Part of a small language model's weights.
Size: 16 layers, width 256, 6 heads of 32, MLP 768 squared ReLU, vocabulary 1024, 9.97M parameters.
Each number is 128 + 32 x the weight over its row's rms, rounded and kept within 0 to 255. Layers, rows and columns count from 0. Numbers have three digits each. The size before them is the row's rms in percent of the matrix's.

# layer 12 MLP up, 768x256, rms 0.126, rows 16-122, columns 192-255
103:187142110094113178107120138119137090215153120159156075131145112144099161088133123109113158110116129152155083096187115148102128123098146135092087106184124132085185118126150157072080144156110088
102:120099175134068148109133154088162145185124134125133110158176142101180154090075121164160184100134118134135065148122119108139106128039119124098215082128149112093126092137116157158137073064178161
104:158146125067114129157124137170166157156111134091138146065133076097127155095133103106108129079152116153148113125132084125109109102131156134081115125126127097102076193046072168170173093123107168
103:076129150160141154144116117102088113130134177140115079172100067144161106098147125121080133145187153082127116132127077113076130140138101153124181121130058093140096112102141124169150157153114137
097:085141093165154146112150147154187137119130079107124145121136154245104097160138134139099122121109136120149117137131096111153095173171130146164081135089164108116109127025128136152130125121156172
094:172193113115181164147227140121167104093119147182102134101172096130134135124119134191142146152095108115101074095109084153143069110138112185098108088059103102186118184156139087178127077113173113
097:175114125135111050069180124120107146088081089179146100141193148182124108135096048086147176102093103135101194155202192117137072149087108157148079047151102127152163131086118080083089128121103125
102:101138113128103095149074135115159173108145084209074093143154181154143135112105084173150132111132139113137234168087103145140170125195103119135154122184144084113133163174146147101144095160134098
104:089112087211078110140103141111128156185097140131164148129135156168110155103127130105085118135102132173123175172096143174102152153133117102120147178157142165176127152045087131150132215137097120
103:113160092136135160122097082135120097175136155131142088135129114100168124087177149174125166109123139113087134106107091077154089139093136148117134156183144145140057134100124151126072122160096107
098:153101156128139152173128123111129191117133137148091187128059120150107155145143143155193100146150126119127158137130097147148135124054160156082131168154089148122096110064113175132074163128165117
098:104102162087108092139097083153157102107080071141135132094141090109129117165189141176078148113181125143111103115162148143090146166133149129061145073148090066173089110103100161096105156154121131
097:179113143149149126141119124153099126113145057093072146160102115102173145117133107136125145105123113081163119145192107161194144142133144064127101065160182086166132098106121152101155142106176135
104:123170154138148131109130133191114090119170107148137135092135130138169143122105105176102164136092153133135107099109189150098143116098085165088109139158164056153094114076151125123074151079222100
113:134190149121185111136125082105159130097137119189106097154139084110089115132099168147090107108107090134129160162093133164179176105136103142075167118097092119092141110132094127130116083106139117
109:125135152127145179172137130114130103098084174159135154128130119131128123125071151051139154139100148178136111165068092131101144058155082191151099123117117182108124092129091093141165142108110051
100:071144172117122103165136106195119105104074108116099135114097142166140219086177131109122152065188132109153140130150085159180136186121156149116168099183148080102167136111159126116091187161077090
102:157120207148135107126192141185083152115148105108083092077137121093163097118071061105122162136151196167135139097138074150085158149106139108099086098085136106102099170136089175171129156146110073
104:137138083127071177175103205129152110126068120218139144103173139135105112113151163133089139148143091136088105110097177117177098109157135137109132166066168129060123112179198172115138091135160115
101:164132081115157199131112134106173134107117081101126168134157115107085086147054061103152088126097127146168136094129139078084097108104165101154081084172042168062177142051137086174180161133137121
092:120138124095137142065152111151120157132178133157136181122164102150203113106120134105066145146126142151145078156120077133096088162045149154141112100204106122172093122133124118128174113085166129
110:172111141141097157141147160094149099206164107088109127150138150136123200136171135073125131187129107152166174097169053094175142122137122072123139185100082115172088171124173114090139103179165091
099:066152166113159083132124175172127145146088140112077099052130125176126172120086102108090146053128089113147124137079181082111134109135061156150140102126168118097204157185129102200076120111182108
096:170194157132119130110171138117099127148126156176091104101138090188065083141098146132152147092133141109131180132149117089160104120093136138127149150095095195169068088150157125069135173138147171
091:103124162141179108158173173135126176142111139190078148105215149112131167072167063128147107161139144142132141175090035130133063110132135099107202121076049098128145173090151143049140107111129142
102:132164095128120119132134141165165102148089104130137147092163083147142158135111051145175180095067116115132073110052139105128127135151175154088151116147117111123142148118161110121096106116144134
102:193099108124127132115118147100097135113075043128084180133123212097110153154143100143099144078111123087163152094130152219062151164151154090098168161130150133114079116111093147115065115065069150
103:138151084101125136098113080178139161111136171129103123173055115129141126141176191133143178176106118123177158081122146157121151128104149142124143112152114130127099106169098087157100113136129112
108:188171117124123155087127105190200155107070107172131178151098086092100138151072066142110195077107157148203120100118123212146134172139141087144144155102186132132132157128189099132136142154181085
101:160157134111156115064156129103167127050133176134129120169118179089141086118109083117112092124112105144137178070122138135154096122138119108163163155138130106119148137125056163161127088152092131
094:091146173082130121139115118089162091141143171136088145128100219046136157194169174182115143157109158127114141143101112165073117132094148149099111157146107149118126117188140129099162129126096094
106:142086130131139080101162067115108179191127114148107200123152098074110156161082173151116140114112172096104144151154156136132111114132172102084169062155089109168125077137158076098142067101142145
097:142136186091076103116091119137128127138169099143164161115096177063139124131178105096159156150127097124126143128134047126151180132120112077203107095048122094108091125128138085146183164135144157
098:143142109121160129195099170146100112123206132101196119133223109132108095157072153120128145123159088189123162122105105119115129058130127158099168084088175135118139131161075171138149134095173124
103:152176095095114127110120135098118180156146143137179126076139137105157102191127080138154114116116149136079147166111079127154144163124123091094124117207112061079107080100117145171183114164123188
095:112108184117120116167090092084157133137142086116105130146096132200038153124108123118092197169148097078127122118122124094143084119121124194109163140152171102160128161149126113127066064099125154
098:057144117085157173132074169063117081151113107164109166112171134160135076096127092143137092146090066172150156160106110143109165133155135140172139116123110119119116159101147103124158138125112075
099:167086105123167150157116127153133109088140171156121161123106091163190153139162119135156078105108083190117122101135139053102100135150069146114167126129115128122119088108195122144117130068133130
103:125135102116172141104158177128208163160139153195113103156115117114125122060170112119109046154113155140158150074136104131093060082186105171162121103166141117122145132144124107188110130107137135
088:162115166165104069110136122082125171116184137158144188100127081164107104105126081137135088069102145077145086155090148098131145152094116102129099126134121108140094136110149150164141155142163111
105:155107162103145125135140104169144163136121148135055052143101108133145157138106210084121111118119145135123184108143135169113167107181145120106137180106093105156177148120110107098103143126044124
103:117068107121169159116164119114151124139153106120092120133138203162140085109105128118167083150111119100111147130103106139125115115134066112157168145189099122094036131098094099097133111164139101
108:140153093126149096140162216115095141117141099155127172144136136112108112066174141136196138121093196127131095112130176135106157148100097138143116152148085086067099069134106175129098153112136139
103:110131100096149134108141222133088133080122133080110164088113108131125171134122135163116134164176080137094108113169093094109080117115105131151138135146105099145128159076128139180133119190118086
089:056088116111112125101122123065083143203129144140079059070123119158153137149100106174110184174109126143105146141129122177151042163118132088129157124140090118152156143107139130130126143151084111
100:126126138084171153146104136096118142109120159109123153173124110136136207103131176127129124146162144122042137095177166160141145150123136090099079114120137076152149127114173073186197128159164120
099:071160147080142104120114141145102154072147130112165134133129076135114112119128143090113129169117098144177119078112087128157173112099076081108142130168125153142084175145155133057142121135165076
104:067158149044123180064116153145176109127172115122137113143157138135143146175162148125146093153151089150146153136123114135148216150109139138081178136154094107137153137141153065083085126077162112
096:163142173109086123107137090092175141080118127118147125120134140153171067126184149144138108179115077073194093122172123121148171168072140121138160139082110094153069129132126100100159165125103101
092:144096127183188107099136160180065170152125151081092149080136176144191146163145084148112183105115111108120131160126120114146115126080131118149168156131101088140111135199138132157151151133067110
097:109119135113108216114141174143176105128192120164121084091101129091156125142106160197171120065076079097139135125159147145164080097137103127095097079119127129132137132127139172152167135030077097
104:204142093120081106135201162128110139147098141096138138128144141109134070124091107146165116131107163117191158083137114145095104166079133084115179137185145132180115097064158126126128149196170098
096:103130089171138084161142128121133204104122137105120129163175130162082209126195106116159143215118137119111104214147143089075098147131107112150137184155104098113143166157100139154127121086138110
101:109199129192077161089114098211152128182100142099152130118141120115143163093095122099088148095119102116157109224086127141067117137099201117098100088168180134104189111091096190158195142141115149
103:085106099090179131120127152081101096161128101169146129085120110114104087135110122104111131164218117169129124158106086117128087140157145073142200119115181109084148136111090141143059086101149137
123:181073097113170144131095151169117112168090060136126140114040145147085133113078149131143113141063095119145120107118083143084129201130142132191084084164126128174097132140084135176158136093123140
100:147130103116116124105120130162162156091113115140135115116150158190148105189138086157128165096112108148130141152118080093146179168110157129188146051137193197180146138130147135151130084096145087
100:064133100189112065108092071147152108122079104137164157183143124115057137174126112147145135174123105169114120159085152106119158196087132115147139149129153075181119165140102125106124148142113161
101:102137118151147105124142175104118148181173098085197117151090134072159115160103120134185116136101170146105159129155192161167107107088185092147154160197129114131143104073105125118124113165126144
102:152134119154123107118154139106099106102122110108105119072104107164142156091100122087129137168129117104091184131083124095161100176076092112146158162072133161192115171090140148100164118162172114
097:175129113135159216166105131155177140100150094185165126086131111138089151077162110125069112093123173113141140127138185131165109127105120090142082138027115099161119163115118135106118110163101083
107:178100097115169152114165125119135148086052117129122092048133127158209101108139120028120132121084144083154096147130106179068147096138172150138126180171148123113075146130140163138108130131168150
101:137110113191133102077152111114161151118103142107134162138178099166164123141131163111061174123117122144169111133138160081126187184115133193091168083140162163103124101105142133144126143204129141
105:103126156133150152072093133089194075211078099133126127168122094102128125155120122103124121138173137170131074122180102134114155160109122149125093127171151186125154118137155119086117125132140072
099:121134098129124110093061132115114144109122086127160148089147139135116153152117101125114154195110128089144146176145153075091064137129165134120113101178159144106123156128113173121148110183105129
100:096133132181142096112155133181137134122116166098162154103142080162179170060104110112120171124097122141197137141179107206187097140069089146167112124162102202110152029132116182170126131123125096
091:171096177150127086102135154203056116136103115148159198113091139147113137138136165112150133071143115137116140114104138102099096119106093132154137138135179169078099141086085162176148070218127131
099:153166108113151122095145070164192158144113146099135061129164152132085179107116093110124169149176113157124119079144152148120180109147125080118131177172108135106093120145117089109122090134153069
101:158134072129149118164086107169158133110106128128138117150187128107112143154158107137161134113126110061112039101088215132105141125124081170095163113092134045131160124083126118087113158149175097
099:115177135142131110111133169131187121088130149117118138170113122124172152107155179124099074125141079132069103126144117106073069105140099071154137087128125156073116112134168158085107184130110087
091:103175136086128151109144161166112144123111127097096181182111094081111090099127105180170126127078090095141123143119139134163107145116114102116113098157031119101078074112105139135088195133152090
093:120157168119099126151159147078138161188147203100134098119144120090098157111123105159163128108147155109121128095170076118070173136129151137152091128160198161152103131119157071166143117139153118
099:119112135120142151171164163104167159134127114083160104102127116210087088130158136136140105082200185149115124163108150145180078147119101135130135129109131147150064160072198110177079085125121141
105:140164154141139087121153158148095153150123145072182120095125172112122110120119162113107183076160081098116079086162157111163156117109151074056102125128061142155137139077177137091077130117085152
099:108093145137112091130107123151100088162132154132105156124129129062117112124094109121147137166130160180128140105053185089116130146079142114182141125059105163126122131127159145193199109123117216
097:106122083147083145117050195116071135112138167166137165055079143089153146094137054188119103179064127141142165158124217158154099110105114117148139103098164109150060146115124149149097090083122087
098:122159047082095141084167024206156115143142103128168124082113134131172169113088166116134116062084087183122137126084100166159137146097104090127134126184110169087075150173088144186084127087154128
099:190106149132087081098134121097090121119129152146085124109174146045110095158139141119146172090143176132097099110150149135176074146160159122083134089145142203149069101092108119161173144140097107
086:067124132110107119122082150157167144157165100122110155076104145114107161101150173107084168089086140149148117129122127154039132131189123098161137126117134118081114043144153124140167105131145113
105:135110119100213170111131191164163145118145144130093092093190160143127112157102134102158152173117142126148116170136121116059131180153095187122204124145109159113074171130121122118055163138071098
098:143141141115174170129200136132081143096191126116163158079072145163104147146153108137077098144162148139076087122124173103164095163180124145145159153086117148145138128082117069147185087150101063
103:187139074076111124151136101137140154155150141111114113141130125138168098119171128143155126104146175126111134103065151122129101179142072136069109135105141098120150159187169156145152154157124157
106:063119086143143115205133129105153077165153144129180144113143154146100172098072080142062125121198164150150160151158151153071120120146123124127102154129129139166145148129143141159106061125107114
100:142179128046166158116143140164147133055166161120164072154120115139181125155113185139124085106131163082114094213140098212114158147132097141161144131116110104104120182122114123162167101166160092
105:155113149135159131082164078131133103144093102196087127137158165100122199156138091114096082103166156094163194158132123162095128124088099099120122124117132150180162097127110149164097118182071131
104:106144100109111136137150124115126134092109193171092151158101096087098141136087071139067120108137138132130124138173149134128118196121155161092141140144142108117124149102118130175082120145118166
105:082104147143171023138116127084131137098162097116137205146144156130150102131145141112170176182122112175090121181153108144136157061124131080109144123085086052175158145136073080170103093113117129
078:069112145098085119168148164162148096137102125104166175119090170084145165095127116096115109096118096124201142086131106159134123135127110130152104065118137159108145122118115132134177159151105108
101:118155106148081117050090098128172144152158159126129120107093149115182142098120108168052095148164118073088178131084132095110133147104108142127121126163109172150108202140117206143218048162145118
094:083116106115145095108113116197139165096100177189110127124134136116130162062127100095082157094139139132186120114180155159129122108174111159126085089148167075105199102165124135143156112104147133
094:136159129087117114158132095170157083141116143102121109105130150124094128107118134149108089100094175113100129129078139133105105161092183144065160094139134131114156117133171199182092149104097133
098:183114085119152161071101164132117087130084094084058060144136143194061191119141119117113116151132111126165121137181132131146175116133121057130098166125161172138095193117103121161106112108134114
104:148122114201086114143181137077109111105128084160153178064130097123124099162144127120091160147060167118102149106155109100120125134127128127196149115097101150166137165098142151188157039092146122
093:124099135124119164100096193157176125122155141183144158104148094122050165148125121179097098145133094113082133146105138136114128214147047080089111101119088138098129085051109193129110160118117136
096:131130106134102109111164155134133143102113109209079157125088176161124164077119077114130182092177150131135144132127147161108069168158067140117137125149149057138197131152107137154118114134129146
098:128110159070170150144160155070202120176103166179132128147157165123148138160107148126154108138128162155182128145173140160140127130094160147101181076129132156095141085135056117119147112191074107
101:063161148158108111087172128179146127130107147124113147126084112151133163133157179159109109094107057086099120184083061124094083154067170088088137122155103113080086088150148082126113112218152105
097:159147159214124084112138111188110148161185069100054100090116174121121138075137181131141113090104126164143151069152193108169139149177116114158138149130094183161139131124170103135081124134080173
103:094146150106122131154185123086103110157087204108062131099131156146163121185169120100100156157168111147070113184137182124076134148117092181145126086077128120127135158128125086166109152188128138
094:126079112155091144141079099120102128092089161128121165074092080121143090123126138148133136153117117124064122140028114091114150120131201108190059131100145083111126086161146089165108104130074113
099:088160131153213137093145088150174162071162096113188095148123112147166042114142154126139109143163142087126094153132138142161078117069122124114084181165123057113126204158115081155190178120128071
083:163120120108099159113097121106128138152126155112115163125084119124162156136143153106100117161108085122100102144145122178156116122150124128176192138138178110111144079041077125130100124187112099
098:136169135156088096144152193149108088128109133109111100125141094137079157145185093101153127151074155168117104149173122113107150089121118185071179157172115130093152092148098159143162117141118102
105:163170147131109126121124110122137067145137091116147123054102113121096147126085075120072104111144106146174118096113110148119088170117125192066179142099160126109136191095198103054143154098103100
091:128153104101162104179093092146128151094099094102120113111173056179078099190141117090083114127121147118144139084125114132060101151198137140132117135130109132108185179168173112195167054165141093
100:151142133163155087156086081129116153065094215171103102171149151189126157137132168122128183087140139108159127101108193142126114174127168158143143123134118193113114155099118104128157104117109101
092:147127097166079099073136124123143177121111129140167127119102146101167126169145122131131154154145127131206129178130183138126132142071059134116129122047122131073150126137143140099117095116153082
# layer 12 MLP down (transposed), 768x256, rms 0.125, rows 16-122, columns 192-255
105:131117150113144205051122158189107152115093144092072153123142146135138130162154152156037117167174132191123208111162122158154130129156099185124090121138096112139086138126123118067171114096120132
101:105143141052096142108141105097171099209146133053132117101121142197180144195045134113120162095150142118131116113117159124102156124031146103123115135115159137137133179173112106173127070080112109
098:101125075128128202158098093088153058119093109092141108101143181189094169067142083167158149104142161137130188131132141152114108184103140122121119118154131149219119170112170085148100099080090173
102:152132146096103089118091148100118093070160119179139126151171098153149074109138111108124155126064124124176146140145161101149108098080127185083094090132122096087135127157137143175115103172120075
100:167107170163155087128167125121170090120121156184074119147057091070088098135144163166106098096122076172105162119166170157071185143194108092117173180144200121156143101089122132081124104101188178
096:154125101159151118135154160176065099161094114180115150125126126071111079136146132173087175126149103071114132094103105181136135086087157130107171124145145138118154114164122013125138125182101133
096:153117149095130108090148141085081162141072153138199124099137123065149088091139150164184131111227069110160131141153126129156104064133166138149065118137155135157186124105147146150077148116127117
100:145080151138175118147114118130192136149187133144153075110134095097081071142171112131123110108122166127097167156187146101135137170134097068153162095130171132097124157114151132106134096187160076
100:122164067153133144090121120109150116156105070182055109128153173140015166125157157086085134113094133145129133162116173176138097179165160122142086074187165148112120093132149072108099148141154100
102:126097106179091118179157064122097148101099090145137158153137149192159138115161179144130112120218084124169115132104157146191104193174120088075098172068218164161155181148164079142128142116125095
097:110133101168166150101118136167109128144088120145146182128164115217102170099108140122144172098094088142102099130112185122090100113141077100138086153136174126138140070079089155121176139076071119
099:135132138136158141165150129086134126051090117151087159087098078116135095089103114122116114156163154142092097153104129120147173048111128109147153112068106117125125089121155109074076148168143169
101:132129134134118175143148147163120122097111145079124140081145141060112088132176136108052106150155097141119139124127116153189128122118131170142148079125156193158119125130146118093145101137134167
102:132144112108159132152139130119137154119120114148087144182146099134142112111097153108140125213110135112124134063150135122123182146187104125106106094109111171103122146117179082123095129129113076
094:117124163116128123125127124149161134123122140168129157127138115119067219137054160135108050131093113167110146115091173101116150115136120147060129110076133101109165180137173141129165158150109106
099:108088127103099101114135104132163140098184074067098135150149174151182156156093100067117144121111185139165138085128124152103151139147126131133147177152163139162146080112094142141102125135153170
101:139100125148161115164119144142124114152173158136179133176107124143080122094120105202145098153144117132086154174167140068096069126146176070117115101148142066159105143184151132052126200153048158
102:174148167126189156192144081128115107164134114139150124102121132158106147128092143063087175111093120081131114131113151118126094127069200165128127184165111063160098071159106149144109077124156127
103:107146162136169171162087098174119119134139148134153116108112126139158069126112052154137116124110116135162118170126131095100124153157147151080158107121164125137134115091079127118104169132120131
101:140109147077130155031113113087136108123097156182138126136096104142140152169103126146109153151129096133119212169096101088169126131150150139164093048067111114112123142108172147180101062138069140
096:134143128139089102130145163116083139078102146145152116118181121121137092134102144180131117099114175198077185156130076144162092155096091154135080116109130111156123181075167148134123159138152159
097:151166127178180075094181111121099103148143143093144149106119128117145126125106110083165111163161149122147177093134131099095183079096159053157128094149124163092112152131190133150201130103155152
100:158122215100060112075151156117152105125190162118141113121179139161100135136101136125143177151114109148176079158091177130068133105180115141092127143138133041192170082133095075134110139133182194
098:173111140139076105123073174135106151102151092102129157129147099193171113199141187076159148074150120083146130106115078112117141096076174094135168087123088198145106060108065166151144115079162164
095:121123176107132179146116094098127085077180155135096112154064111125142110128173114165182135109091139124121158128189171124111131118131145059105132197143132141158161130115120150184162124193091167
104:096156086171114051120136100092173145205172085132159117135082137180153107128169122135133148161162151107134102123128131179092142095111117094208090101104147133106161105141050125150141111095147121
102:184092109151107140171099162109145088150136157126093133151110136093124137158145176098173094208130129125177108174148143094098116134135129184122139155134168176115173067117113135079115131127163055
102:119108096086126117154073101088178129090123121097147107181127151107135041134149095106156063162148122092111154119099108145121113121102131161162127155190142118135131135073164138145073115060095170
109:088192129130131100148146100142109093100216128047127142122161140155146131121145090148103132086128084086060121169097112110160155072118144046131149128112132148195084159099167110123131152111086194
102:147147107124120121196154164143063089167120145162162130123160177106100152130176173116084111104140091148174118091106121070085091102087090116163061125095138100145118093118160117116115137156149139
097:146100101098139157100114095091126125100184134118166142130112145054127083081080146104083142161171131083188151179092128152188112136095127133130159126101090143135089127156151173108088134118115097
105:132199127111090181069176088104141154099154133138132161198121097126118112110147124127139183139121129127099145147122137161105165164150123144101143150110070102160068139114172110121127088114104146
099:123153095084174085137214143097088130106152129172161122201141150101127130118125118112095110083209109094091101151133110181133182135118133049135172044119109118148175177146096145110159092169086112
098:111099126094130148154129098092164136192142140092161106073189126133109110093118156149117173125043105140141084151122109121169137132218144173137133137119078132115148160142155123100078195106089100
100:170181152102181116160203133091140154123150047138132185107176138113125118112119136161173122112131106180106131156105111116132116133147153138143113165171161189112103126116135153128083096105155186
095:174128074082138130160135149101131175139137153106108164180158174140189132125110170122133094156120107085147088131140115167096083118132110057122075098102120140130135097082098114191150091083086158
100:089176138118095173140112105139053107133138106089122084049134148137154112122152103102126139163076111144095096131085098129127171162032142159117078138178131155141114153137071189164183191071135085
101:145103133128144143109138133122170139133211124127188117218155078134124158161186139095144071084130103144160159145117158115155116104147125070124153176137091166194095120077117123107104107114174081
103:159203150140123192133152127120160145087124112168104220142099085090117161091090141108128147032181129124145118096119127122203115132076116144144121112120044130138128081204164185138144155145105077
095:094139112146128124099096109159096108064138131170118170128105096156107095132137119143110148116195168134166143082133111111108081103077114117167124112078094142116121120119103141095148133082137088
100:127144151202132129177141112156195158123145132102157110141081153115125130107150104126097112170143042156134089111173150064152174074131170115109159163150104114134139112111136157106142072096108093
103:163083201127159174150137145082137130156164107137124183108169135125145091136116108124165106180116074120103119155106115140171141187123114089052154142159076131137080112089156158131174092141132110
103:146100124053124175107114098133113125108115150113160119086115113172138146133163096116187181141087118164098053125066134158148132148159106089148180095117123153155082168121081125082122099097129127
103:114147173110136156107117124142170159080101119121134134098183151132106158109106156101142169099148131174111094165142130144169107165134161148186105142106133117137070149072098112094102089103197153
096:169054137133104074104085132097081181146179140110104131114142119105118179162101144154091111125078114110167135135161109117144152161156165178160155060148095058135153112107078101169135114143186087
099:095122111157193111121175181110139122143153078124081121121123155127097142086132165195106088065125138134175080149157130048166093185139148106114062169075132194138175176081112179137100077084126156
099:109118066170128099136110093170140205127108147077099121154110128133115082142082131101105186062189135156156136139125082174106096088083141063133209169063110145164105150196092179122166078123120131
102:114109118156118097125153133082173149173192163099110063199105132136092106182168114131188117134108160091145130078138189139126113172113213148117069108132149133176165133116079201134127121079134162
096:133160167110179140089139098109155084120098116122101156120119132164148152137128127134111102134171144086148171149126103141148140187095129115118132109051135100170099148145130128103160181175135153
094:100114128094107133152155154142022127143140147091133095177131112132170155112126099120189082121133095091139109119150130142152130160144124142167121093123164147064185070191219122117103143125121070
095:148140131084173113133163153161133165112122173147156071083099109133085130135122120139126132149133115148088093092130124115171134136128206148090127040086158173154147213132107140064095156095106167
105:182178140131116107155160083151202082142108104116186138118105153140102144158159156167119144096143064092168077130175112075174111128129076131093139152160136091143147181124136115211065144127049167
098:106150149143166126122132172176067165113138116119138115159164167158066156092101124120126154163126130088088154138188168139158102148196141084138189123150110085112107137120132105070078102091125135
102:139111124133135154156141169134146071112159164141118129105053093128149146097181128118096147160137120111159132131137099119128112155121144079153184166076155122070177093095186132166129083150099106
104:123127155140126086102095131175096093119069132109195109174151090073102121081170131096154119139102158093139087131122116193123125105137115173172098068075095140151124085051161104124127152143143161
116:108141111178132096130098132130102041140150123121122131097057106134152127171135168161132134162077130170086128069112069156153126192056058130161128098163154099148124127181136154092120085152144133
097:141155117220173155118109122127096116137082110092148113121091127152095174120113177153178149134152092039075093134138163116125126170111125194142106116118171116151078100119114136129117126167120114
102:172125115105153123107168177117182082106104092067113153178107057101142167138160117137094113133207137105073128091189163159124075151151146124065117125111190119166130150167102146116134111088141153
104:084076120140122120059186137106074099117148127126166125119191167115171130149139190080123124071159131145133152106158120109127085123121182087166157111133145099129133145103115207192134152178146180
100:106116145109148100215096147123090133101105152144165176163112158144146102156117111103116170145072088136123139065138142126091204137095153105085125163129158091161084199097165116208112094104122095
100:101132156064111114140104089142133101153151065153137132177143143163114102116102099096079098103120131133182200105146100145131133109161113175160155119116088118202064110099106090142138138162141183
105:192094133101109108133151125086194098130099099158069110130090169134102121112076066139184088114156088095141173167170138225106067135175087178177121085074109147128141135178099102176140121130136129
103:091139150141129120113151117153130050156130125128129076122192122084199156141164102133156168107076088183149131117140122121144150094081127138074119082126172109141160125111107125122068134143109146
099:151126175135158154114138123188172110157160135121189127125169071127100104109149133108061181146115041132130114122137098119131091051133133120162139135174155131110099156122113113151177161129150204
098:122079073155162158091213108116081135074147131097138100055090117148153158152084134071130106150185135149112141164126085136095124105083112114179148156119099130115151165072143054084164151144121099
100:139167140133070154065085135159145104096111099115196141174069146170114130121037136100110172113090154112126076141134115084109154215143102126154133152121083161143155158109093163072126153133094109
100:101152129066119150095115127067088094190157112090121112140158080106146115147149181121121096146108097152140137153123131083112067151117133067128206139141113074134130153123146136099140105142134084
101:099150117101094141105087130101218105117106158176112133131160112054111151199160089124107066126168051075139114113149125160150074136121091134114165165131126137087128148100118135104105078181164115
100:106118142079099086151150178157133124121147195135118171101098183088154115148153167135138114208154110126195127096075122127130120132116167101167125124098111113132134149088178093172128085150117110
100:175149092150122158144108123123133101149087104111137099164088153120129160122130062105123186052071102186171118127116088155137185135104108143137107139108103104140138096124109092105180143121177114
097:177119145139151116110130090142080124152181048152109137082089136102096153129109182130172127102096093159116165143140131073130125110185158219141118135119123113133123176086169146126116063101103116
103:095133166138159089129153118121228116118166077180166138092146149105135115050122117137091129078127101166170122117102075145145113175139083114086165117136186135162109131143110144157085085112159091
096:132138107067102140079108108149127174112103101111163121103083147143167170136088117174136107118106117171103100198079125124147203146148135103117115152116144106173150090051101118136111150106127199
098:179135145125141156117100106115156139120163106099132116086124117148177122182082098141136130128144107153081093137116139110118111143111110178117111142188146077129158132096112113150119155173162080
101:093119168113140186101107115166114123121110099114209110072172131168086177077151088177155122122084138107136128169132167144141157129166129203102094152114165092131147130086139116097157131106106111
095:151087114111149139149082083163072113153167118136128112068143126122159084101107130120118126157078198094114118172127150092117100047134135126166134087109116089151102154179135238116152061105123137
097:129117101152095109098102060111104124147154103092179135183120103164139150110156107060089170151097130142110093157136117143137117165132126147085143162159101163163135116132094107126128136139125126
102:121130113135077132134189087068094101142079125143126144122159117120147091104197121193163135129136148125126086137128127156100060116126152154125132170100196126112085145027088161138097144174133135
090:124087170122115097129133173145058143139182122130123104141126124112140092140138112166095092093108086128124066109178152052105116202110112150139165107130170071115094163118168121141130159144086112
097:128111083110175098135186203168090157103150141110154113203113149100148088078121105112150167124162146123140158142102133129126120181138087089127122072121184113143093105149121171124061129125104133
099:144174142117066110103122091116099074115137148144153111076142121142147123083126132196177107117143063130084077112161156125125139104128142114094123165094144172123194163169156118079195120144126116
102:122088160151131078153124148102144100139110068141147112107135091139172088112177146059121136148079171101118108172067063108119105147158119161106165171167110159133142130068096172095127164142123156
099:194144100101121161145064133118136117107138112089194111115147166100117124112136110126124134136107115147100136116130151130173170163126078120121087136129092144100129140156124171092109161126108163
102:136157172113154177181116090137124099098115152151132117147152163138141044126168181144087166164100115135158189153177154167141106104125127120128166108144063131086140148125185124143142096113149195
102:161194109195125125062156164166214100109129157136141162166151159108094145084128111176153120138098117118144127116122180158171150148159114184116127175176136107155133178159151151166154181121080126
105:177165178157119105131110162054149143136111130103123118155155123131136212135110121117096158109109097153101083163098060122107139188137129100105126133131141146179168114112088173156151159101166166
101:114124070152177152161122184177133087129182126089063107112142108083096115117163125093136176112126100092150145079124145155139057072123119103117138201196125146130042124155121123184096097134104131
093:109163137126167187099105085120053192173104155156110105095109123192090121113125117104137074111125134177102118144150139141118091114168112130092136127177107111104098141137126108126080105118113162
098:130125100154188176122121137127073117108145125142106127152082150135176092173016144147079129165115057096167103147051122077111155170112141150154109161153102116119061075110155177076072132122120068
100:100117142137172117087132096163082049094090095161152117120156176192127192081078094144108153076114165181120093111112095102161137143174135108117104181116162139135111144129102140165169164132154165
097:168156194086110113127115115099115125152113173177138144058132137141171085148103117146126058116190167175142145099081155168189130117153114158123150103114120056153097124096103150108134172141104109
099:133128172114110164163105188077127127153138176125115134150157147153130128130120133123148128082088120109114182103155125111154183123087104138115098163148201123154110114136171152118092105069108156
105:140142158154174116086181139150146085096127112163021085149123147131039141094117144110143099131045083167029116094114125152120140140108147132131139116165171126128112117157072167097134159164145135
094:103107119103184124107108102087135172116100105137101124145132153162056132164099106078080142130150193128188195086128195111112104108119138131136138093175095143149166081083120150085101152108100176
103:064087141151051092164116196114059159116127122111169161138099114105204130113110157130109123092105114130125077135124081114111114091131165092128132063114103125127112096131047145114137134122113242
101:127098144105092141140101156094157147121070178156164092163150133120115125132116068136152136139130145144118073102123217128136147150107076086110149202128110135127107209150098078109077164104154087
096:169142135131129167131107125166124114152081122155126152132123125106093138104121076132174142095068117124116132134103109115116147126109124121113081063076134116214200116142195105139095125116127112
100:154118087146108171144125163173149094186086099156113189088128112154104160047149112091140114162185131060079180135102140188132142111128163069205157143109161066139162163134182112122145067123108149
101:060196137136146142113139124144108140163077136069121077097149093187171079118174109123081129134140142155124145097066114140101146131150097149196132054137116213138128152166085131156120084147130109
099:129120113112166106112142157162104095083112149146064120163147136117105134127131103170180097068138112143141181150154157171131122173141086102140160137156124137084116132216118188140124085104156201
099:158090131153165125163120156120081137100179125193127090212120069095180130132146210126130106095104167150147145210084103164067122166142127162187127064075126102138137117151129129101108131206167175
092:080119162112110119128103132128116158127128067118128127098077093114185135146144155073142134060169145145137110138126157131125175108128121143131166145108114123096095111127113131134152081126167120
100:091116190150120156062154097118135069180118140109116127133125165122175178150113107171157106126128146155127177095071133059181164160031141129137129139123097089054087125156099111102108063111131142
105:135108123112163079105194105112120137127145172190081160066100141166187058104118152089180148095178132112114201159134149121108075161095161157148124179131167134068133125130161108114141125131106068
094:096131121156103119142133148130109096139204139154118130160138097121101126167125146175145116119088151101140151122140184150162082126136105116124143174154183185118169135121100162134140038113147152
102:163160133123140140067167070176212126085139171118118115141159125086159129151122126073122194155102108147170216102085115067128087103187099125128117131160102078138112170129077106053122112117086170
091:163170132131167107163162147074082161142153157102192085114149096144101159116161171100155073136160162140204108071130194098103114128094125085157142119059138133091177140192122190147134138162143074